Weights of a small transformer language model.
Size: 9 layers, width 192, 4 heads of 32, MLP 768 ReLU, vocabulary 2048, 4M parameters.
Architecture: LayerNorm before each block, biases, tied embeddings.
Training: a variant of Adam for these matrices, 123M tokens.
Each number is 500 + 25 x the weight over its row's rms, rounded and kept within 0 to 999. Layers, rows and columns count from 0. Numbers have three digits each. The size before them is the row's rms in percent of the matrix's.

# layer 3 attention output (transposed), 128x192, rms 0.0751, rows 14-31, columns 128-191
101:472497490493510455506486527502507516450508497513473489500512490540491450472542525510520509483487503489441505478487550510530496457534467512474505505468470513477518512485476485529492497493483500
107:508490472463528462486509507514501520461531513506462494512489485498491446474526504481477487483486483530483475493500507519507520449491459525500510491490496469454511515501512474531547510516524467
105:495502475502463504479479485487511477496506492488492465555462485470496508510501482484475487499493503517528494555534487470493515575471485525481485492509496494479516481504501479488530480481522463
103:472528496442506467521500459469535495528529499503480517488494523455465505457498487505509481431487532515494489489456491508508480442473473486496485488520494505515484498473515485526504518498536456
110:478497479468508455485498489512469484514559521477439474514458531546496466486506488537478474539496472495480501489512502520534519494483505480479491516501476504495508493530487447510491467494559503
106:537530486520539524525470484465514449520500526501485503509474513503475478539505495511536452496552490538524475483438488485483493478473507547509501473502515489470500486547485529478498505504494489
108:509517516490511540480518467486481508481482490476502545472529519483456489483506503463490504481467500499504503477497474546503497499521520529488459496507506449541535513497542522462512480532521504
104:453476491515521526490459528518522506490462503470456516537488495541507468438530486532514484489513491494463484473539523498533476489500510503484517482499448584469559542518486500447543471512491487
084:470539536524509517503508484450525502515480517488491491520475521457503483545491499515523445498556487536477500549480484456497475540509501488536498484530471467535553490526473520446508516539494506
093:512534479494488443514479469470499481484512532522473509477509515524444448515521532481541481486487518515490480501477457502495510498480492496513484505545499497464509509523521514479477514508495499
096:490499559479492496501518468500510476517521533522444484518486497526529451537467502555460464487528481515537522518490535498495467487512497457465516470450456523481497481524499487514508512517510470
106:544488511506504519501485442467510486528521511466475506492489524499513498532479505488531502507544464532526497613508498492435505519476545508487501498513518462524510529517466511469485495494475532
092:532505497486517545517511499514478477520500479475455538480498493474515492501470493493503467453523504524491460485497521499481486503502526537508517471479510501523527452512493476491493482537521480
102:490516512501450460517506491498505496505508495489490466473511515514511524511501495529524504513537503493498530562528520467519466525517501446479478499491470515498508499497458493507481513492489509
113:485475513465542475489498484559512545528512470512531521520499455484510506488524496520464503523510470496494513473528550508481527433475516474501481504508521521474452481458512444567495504458545460
107:469489489472510504503501562527511516493452513483514493521508507488507518447487498504463499493491511504468507440491529507544483471534479496474500496466455528515525512455497494514528503518545476
117:523511509511545497499513495494510517501480532504495490468480476519496469487525543515491465513505496523497475507462509529521502494527482467496513468456474481502521515498478521518516521536498510
092:491460495506498523482504560555492482522509488467556487499504476508542544469483475486509523526481495462495500491538509486539549551483511495504493523532504531504491488488488502493501494508472530
# layer 3 attention value, 128x192, rms 0.0775, rows 15-32, columns 128-191
110:490478465501489538508510458476491434524476477502499470489454461525483559507503496513493531531490509452503545526467509517464488507523530496525482493491519510534497501516528474464452482521495525
110:507516501496530542523491505538514484524448495469547529522522543531510506504514525515468491495467519499475498481466498505464512464509497477468503522521521492524502491465465522476500488503492491
104:493487551505505525451494457536459535498495497460520527482496464494503517512514506519515521523499479465565528507530480492486493525491531544476500500507492524466479508538507496450541507526456507
110:552444489498469541491488472495493515490439474499522542500527530514509557517508485486496521465502519488557505510453533528460523469496539438545499520441523512475478484500496518498477512500475462
105:448499482469444432485482492506449544480506506466507508504521483515494468453497460525478528582466521475468493532541488564485502512511514501506501509505500458496483512483467510548490500474494493
112:493482510505528424545479512459512534512527457527488460502504511519492494513506495502515519500513476499508497517492521489502534524508514492497497506447487508507503528499504501491478528492489502
104:481498498531506485516475498519513481501524519594490533516485536488494547540495550482503500464485472504522470500462474443459486521502534494491519535540515462468487497493551485453497490476494491
082:516478502484514475507473472530517561466521528485534515520494461519456490496483516495507558477485500521493461471466486542504498501492491532496527502512477454498464506446511503507507519541518502
089:491452550502503496516478499493452511439524509482494487483521502501509576498463485548499497514473477447536542552496518524495503521484446519484486506467499495514507524526486493545527473545487486
088:481498473494495517477467535502474497509461428474524545518511493492494538463497485479479553521516532492496491496501476499488482481496563499523512526547542483464501492502488533500479501483506502
103:457522473497499493516510491528524529533462511518537518493506488519509457462506469514493508529516528491466501433487475528524560502485463495509497508494474519492506465498464548515443515522505467
098:418525478478488459495485446494507525501479506496543490497483540514457527475517497485526551535506488476505485483489478563509517445478468478516506557482524495489493504475505496494492515448483509
095:534496507491563524485512536517506534503491505483494532492475539491512493502483526520510482479495515524513502473495492503509496527447514516476511518552495518465504451490516561494513496519516486
110:565507483511503504514495476488507426486514519517512462469464444491527525495522469492520534499491492486494512515485510491513520478495543529486500503473506488505519481504490499428521536471479485
103:512509521511512523464518486495500477489519447543495510498459507522467493535501538493488499480514488505513473485559474456490440514519600500514519501560504494459516483523568516465521498475478519
116:497516497485483502486500495446502519464534461505491474487489478487481530494487454515487462512516491532489503500533466480518470499528532504504509501494532511506528502509524514530481486507493525
091:521523489498513494526512490497521518516453516554494534484507514493493458498510496506479457492483525542478482498479503457498514471520518492486519494483518480514505496472487553494494512472508482
094:521518488496485543487491506489532504522466486460494466491468483508522536509536459482542493468503495510494482477568502479509488450451518534473514543495512509519491506512480490511572575511498504
# layer 3 attention query, 128x192, rms 0.0847, rows 32-63, columns 128-191
120:511477468494526514555494508484443510527506482481494465497524511507535465474482502490528514514509498459506494473507488546499531463530446513485526465524498521509499487542497480529494487516528508
086:545471494481473449527452521504481520482478491480496485474542509498478509472487485462525541529483510497501479527528522515489497489524478486526539506501492473487488540486537500531513506472479508
104:476443468515499495506458468551508452531502532485489451488521498514521514509519461517521466528455456477480484510528530541521534467494476452510525507488524511510480523501505493533489488494451508
109:508448508450483503482511472496479499414518468488463479508507536517492500509501520495492499522530487510513512538487476483501456504512479465493496493527509509458514506472469499497488479451488535
096:460544481502518510475492519470523523450493498498556504488481530473452502501536526527521501495495490458508533465491508504504474460522557519506475537490491422506508546484543489510511503476495481
117:553510513463530464521494460527542517519492504520504511473512482461521495545523479536462509540509572499496476490498545505555503511467475513508512535496523509519483502464500477482517513506517506
121:506481481500487503523530492442483477483499513484500500461487516496510484501496511494525569516489459505493528519511468542467484522562515476521482540510545445544489475533515498466522479477520530
100:541445460482470518515523510515484515476479453472488493495518542496492487470471475503522523513512504496527494518494509481481510453531462460499548505510500450524513533494467487524498521463520522
112:463532486529544513483499492488497460551501469499471489463524510518465480493485451505531478485498509488496480452495464538555528501478480494511475489516497528496507512536490450532484472472514500
108:485478496486517501528517432525490519521504503484488485486518474487534490538523453486514518533518555527482496547469500479488523493543502539513497504507508549537469545545480471482495527506514499
118:462471502507491513452487464481481463482534459486465508500453507507513496485528538527500501488508496521480523484488468506480527579566508485494480477524525502471509476506538498500465474514493497
109:521476513496518460529517447501524482492507451489464548471496478499484481504496522450486521502486516524487533492509489502519486507490471505504525521465513477531517525506493486502481538538514534
103:489426498497504503550494506516477488536486511487488534499475476508546477498464470487531509559473512496524521478471491500494479503506440529487539477515527464516495482521512529500535531525507535
127:506495497500481486494521574466519533475477533520512468486501468492521528508465501476473493535533570514467505497490517498467517516521463511520493486479477524506498514481486484491488531555474489
133:467446511499504506507516472491446487485531507470478470504496523491518484519498524505536516482493514490497526463473467542488503508515492527468510474526452553473509515543499499501485493521487498
105:518497483514503552517495503536505454575526502509492507533489510493530490448488496488513474498502480530525537452479480473476518505509534523516505515478505538516501527486475522510526508519480501
102:471485513457502516479478465526530473467544477510480472479467507533541490494487481496504530530477480471494501497490518554508529466505465490485500486475521483529511476528478523440487534505528467
111:500497480484505483484477502492496508488526498540506482517472548499492481457516524508505542507531487464486537456463506531497553502509507492519493500473504524518477498466498506524456459504500506
097:450550508496526494466475489472521486516510479494478513494480503495473528497505516567515463463509511525504512515466488481530529542483543489480428488550518530479506507487529491521488502514506497
123:545516513497499503540487465485490450547546472452495463488502509499552495514518547474531541467489491514519507495513484553490509506559494500477489477511502519510529494541511500464518476508512515
100:458462467488519472545509511497466439532467479472510475506527544486516514445485492493485523510459497494483536487527493490458505498531477469472526511496517472508508470486488493506493495460492524
102:470511530521518488463492494464542462509520485527524516490484465490540481542502505523524488499523492490467514469484458498523489560442524503514466514480537486483543486495510514481502520508472505
113:523489527500488471495528487554519493505518484478529494496535533497509521486458498481478470484497486509544519475496492496501540517516474514514486499485492508522482519539485491529523502503523461
109:461504497481522485460511473536503542476512472511528533509489495477508495512510485508518546458483503537506480462500484498482476462514493521487504538503501489482490559534462492499499489470498503
113:502499503510523460468488466505537529468527518528493505482513511491516496499549463497531523519526504437494476516518500521532541494436496503526465508506525498506494507521441501512473502479518545
096:534501518513498486540491466527498534526522526497496490493484516481553497492492457491484496460479486509503516527502502540485534428482432552496499511467504456514499513504465476489500523511511524
117:468453486532493467482490479496477475517486476508517484469497520498482494502482510473517548539478499450467563452460487553491513508513485501486503497499507490501522483534541488511467503487519521
106:531485461523492480510498537509459460491514552513501466504512525534491469457496472483489491512501469461539530469466518510481512487478465524510512504487490542531522492486480452512527479464479509
107:514474463478464523497552541466467511527468489503494495479494509509476502441480499445492547521490513531490558491514472487442481490559468499491525502481505477543500478502505484490522498471496507
109:473534468490506455500519575476525506495509503489477496496516490502478494456515506466475515525478506515481482517529492481450484521485507494520482524515482489490492504508488505526536496504496478
101:503533473535507525504499503550512495468527544526475506532496452510479515515517516568485451480471489458508531485467539489493507464463499539475467474490495540500486496478512485474502478499518465
106:527514516463468514500541484486493489494467480460454505477479521528473488488500481453529512497502474539511496500514484511532480487533533546493480517531463526506528524484492480534498463496501465
# layer 3 attention key, 128x192, rms 0.0832, rows 32-63, columns 128-191
114:504487474423484490508517482505505486511514479486499507487521491433506519486489484460482484500567529499462548476478469478522491514475522503527505518519482508526476493465523466498506512493556486
087:497468494464507468460475494520495501525522521509500505467511510482494505478474490466474478526505536543484515494513509461484516459507521507513508509455507514525506482472472514473468512459522484
107:499486502502523485502500487467520530493496497503464495497518469441485527541448474487491483519544542481508522517467504490541476508474533482546510503493492527528484502495514462488517497533536523
105:480497474500509478554484507473505509479520485519517543469507504472469468459508510479524503488503484462485478505507454525535536472473540522548491543528457493529488493483496475531484509448488493
092:476524537518528482465478505480466515489496488482491483512494513530479491525485549477463564490458485545472497490524532525475494499490464505494456504515491527482498501461479526487520507462480509
108:478474490540479520503472524526490524479495505495513523512464478533476485508526501583528500518481484502525448529509524488452505512521496524506505482497524474492508501532502559456490531510476528
110:507467491449506488500502505487481484514520471484494519508553517449490541479476496429485511517537501489487531483497480496505511494461461489526494506501464496529461491468511453517488501479544482
099:510505505445506475486500486501481501515527509516503482493469506500508533493499501484499513501538486469466508528493480482509479519499504547537556551516498530534501467459515477480475497485556446
112:485520496475486509494518481481496538481504509526486510502527504446504528509471515444485495470564478516501523514506472494529477496508495477513502483489451532529495517494549447486487509520541513
104:510482483475492540511508520456532506479482494509481456488497536476521525478482508536518476487561494499469512524468507510536491556504497505491507540502494484584532463518487522512502483516492549
110:524503490457545515521514469482521530521475491501489510513529520456461511501478515441497522514523516462529548504482469521507464492477502506518475519499485501541465479492497488515527455473541500
104:491473508445492503517511508451479526509509498489482517494517508458479510470504468489494512514524535486513513537501458493469527480515484504525497473498507491520504483469528467487471469476564457
102:525477459413476494505522510542504477530533495494539508521504525479521511489481486479506488501572533478491523495489462520504517489485516493521503485525505497520498483479513489487476472499517473
117:499517507553497523527487508530511509495482506486514495514478501583500494515515517552515477489442460506525438508478517494493502490545484502480513507482539486490519487522491517511511525527457482
116:503522493442506511508517489504516499520507486498502511502533484428488502496481509438483495491539533486483532500483463507537493497492495504514489501522484511516477485502517484513501486501559500
105:500498483489496539511499512484496470509473486474495471514467545518525525482462473487494471499580495499496513497510515457501489501520513476500512500508518551525519484487504509527545505527511502
104:544464471479482499512525494486496523526515501511522505518526475424488511477482506515483458515558479482470522515487503505496512523512495492533515501516508484522448473479521465484506484488539534
108:490502481469468495481524519494494507484497518488506530496491524474477509491504487501492533523516522493463497477555467525526487503458527484568484500516498573524499487466501487535503485429501550
101:475527525548513524481499520498505482500486502509498500506502506559507485505518524489549513499432467482529448473498516489521480469518503508452487508482478528512523486552464537508525486537470513
112:498476474432519522490550485487501492514483502483500492498520518440523511478478482470491473499565517513480541500512448468532516509505500513525493497524484492541479514494516503508500496514583491
107:490515493450516502497533495522490489508514496490491545493511473448496510507478473453467495512533516507486543488499475491513487511483496492536522495511479495531475491492523477515503492504588489
103:493479494561506523499460485517491500466466510508505506521519527532506478497532537515535533488477507494550485509506532499493493494517493515511474511498504485503514530535488523510527504508421534
110:518504479488491539498554502459504469498478489505513488508472480452504530510481523500492482470493461510511511514513504498490501475515511502452512487510525491536473468509532486507530469517566486
106:512519479459518509455528535455507534437488485520513463515488506460441489520494517475518520521528512474508505527533497567518509532469479516528489493526490516524483483453541485519477497487493490
110:491497519566478478495475517480498530456496499508496494508475519516460496513529529551499498488491448522509450512503500527498497529515506499488483520507501508499515526488495487497486479484435558
095:504505512503511503511503540510509501491483503469460497524510506485494525495483469467518488496552487515469496514489496482541495496525459481512538498508427521507505514486507520466496481523538465
110:513500497437491496507519488495490517505488498488507512496537483452481517510491515476467533516532511487471527497501470502501483499471524506522497511523486498542481466479505461490505487459569489
100:483535448457536486508472506526487486530530531494477490495527496445510528480489488452518452503506472515436535461522537499524495429518498471478523492493474511493501559457496482497491507473519484
106:532494500432493481514525511511474502509492496459506524495521500462488531478456492458460515503533495510475542495512503488492531507468493492525515503477486475512485488481496458513475502461575463
107:495522479565530490491468506475486509524482477499523502492503486544498489529516501510505503521460520511517489449500537549483523457473488516474475509470511451463474556478515500493511520478476517
102:493519528540513492525533527534498474480506508460494485499498504518494489545492503472465496447461461524481502480520520529523524482509481486508486477497478508458508535485508475518500462504466483
105:498527459512534438476487480443499547481498480532509488520517502461534531500501510507529497502514501481509480520505494470521495423519501509455512498500515513539479493477507475513524515487561473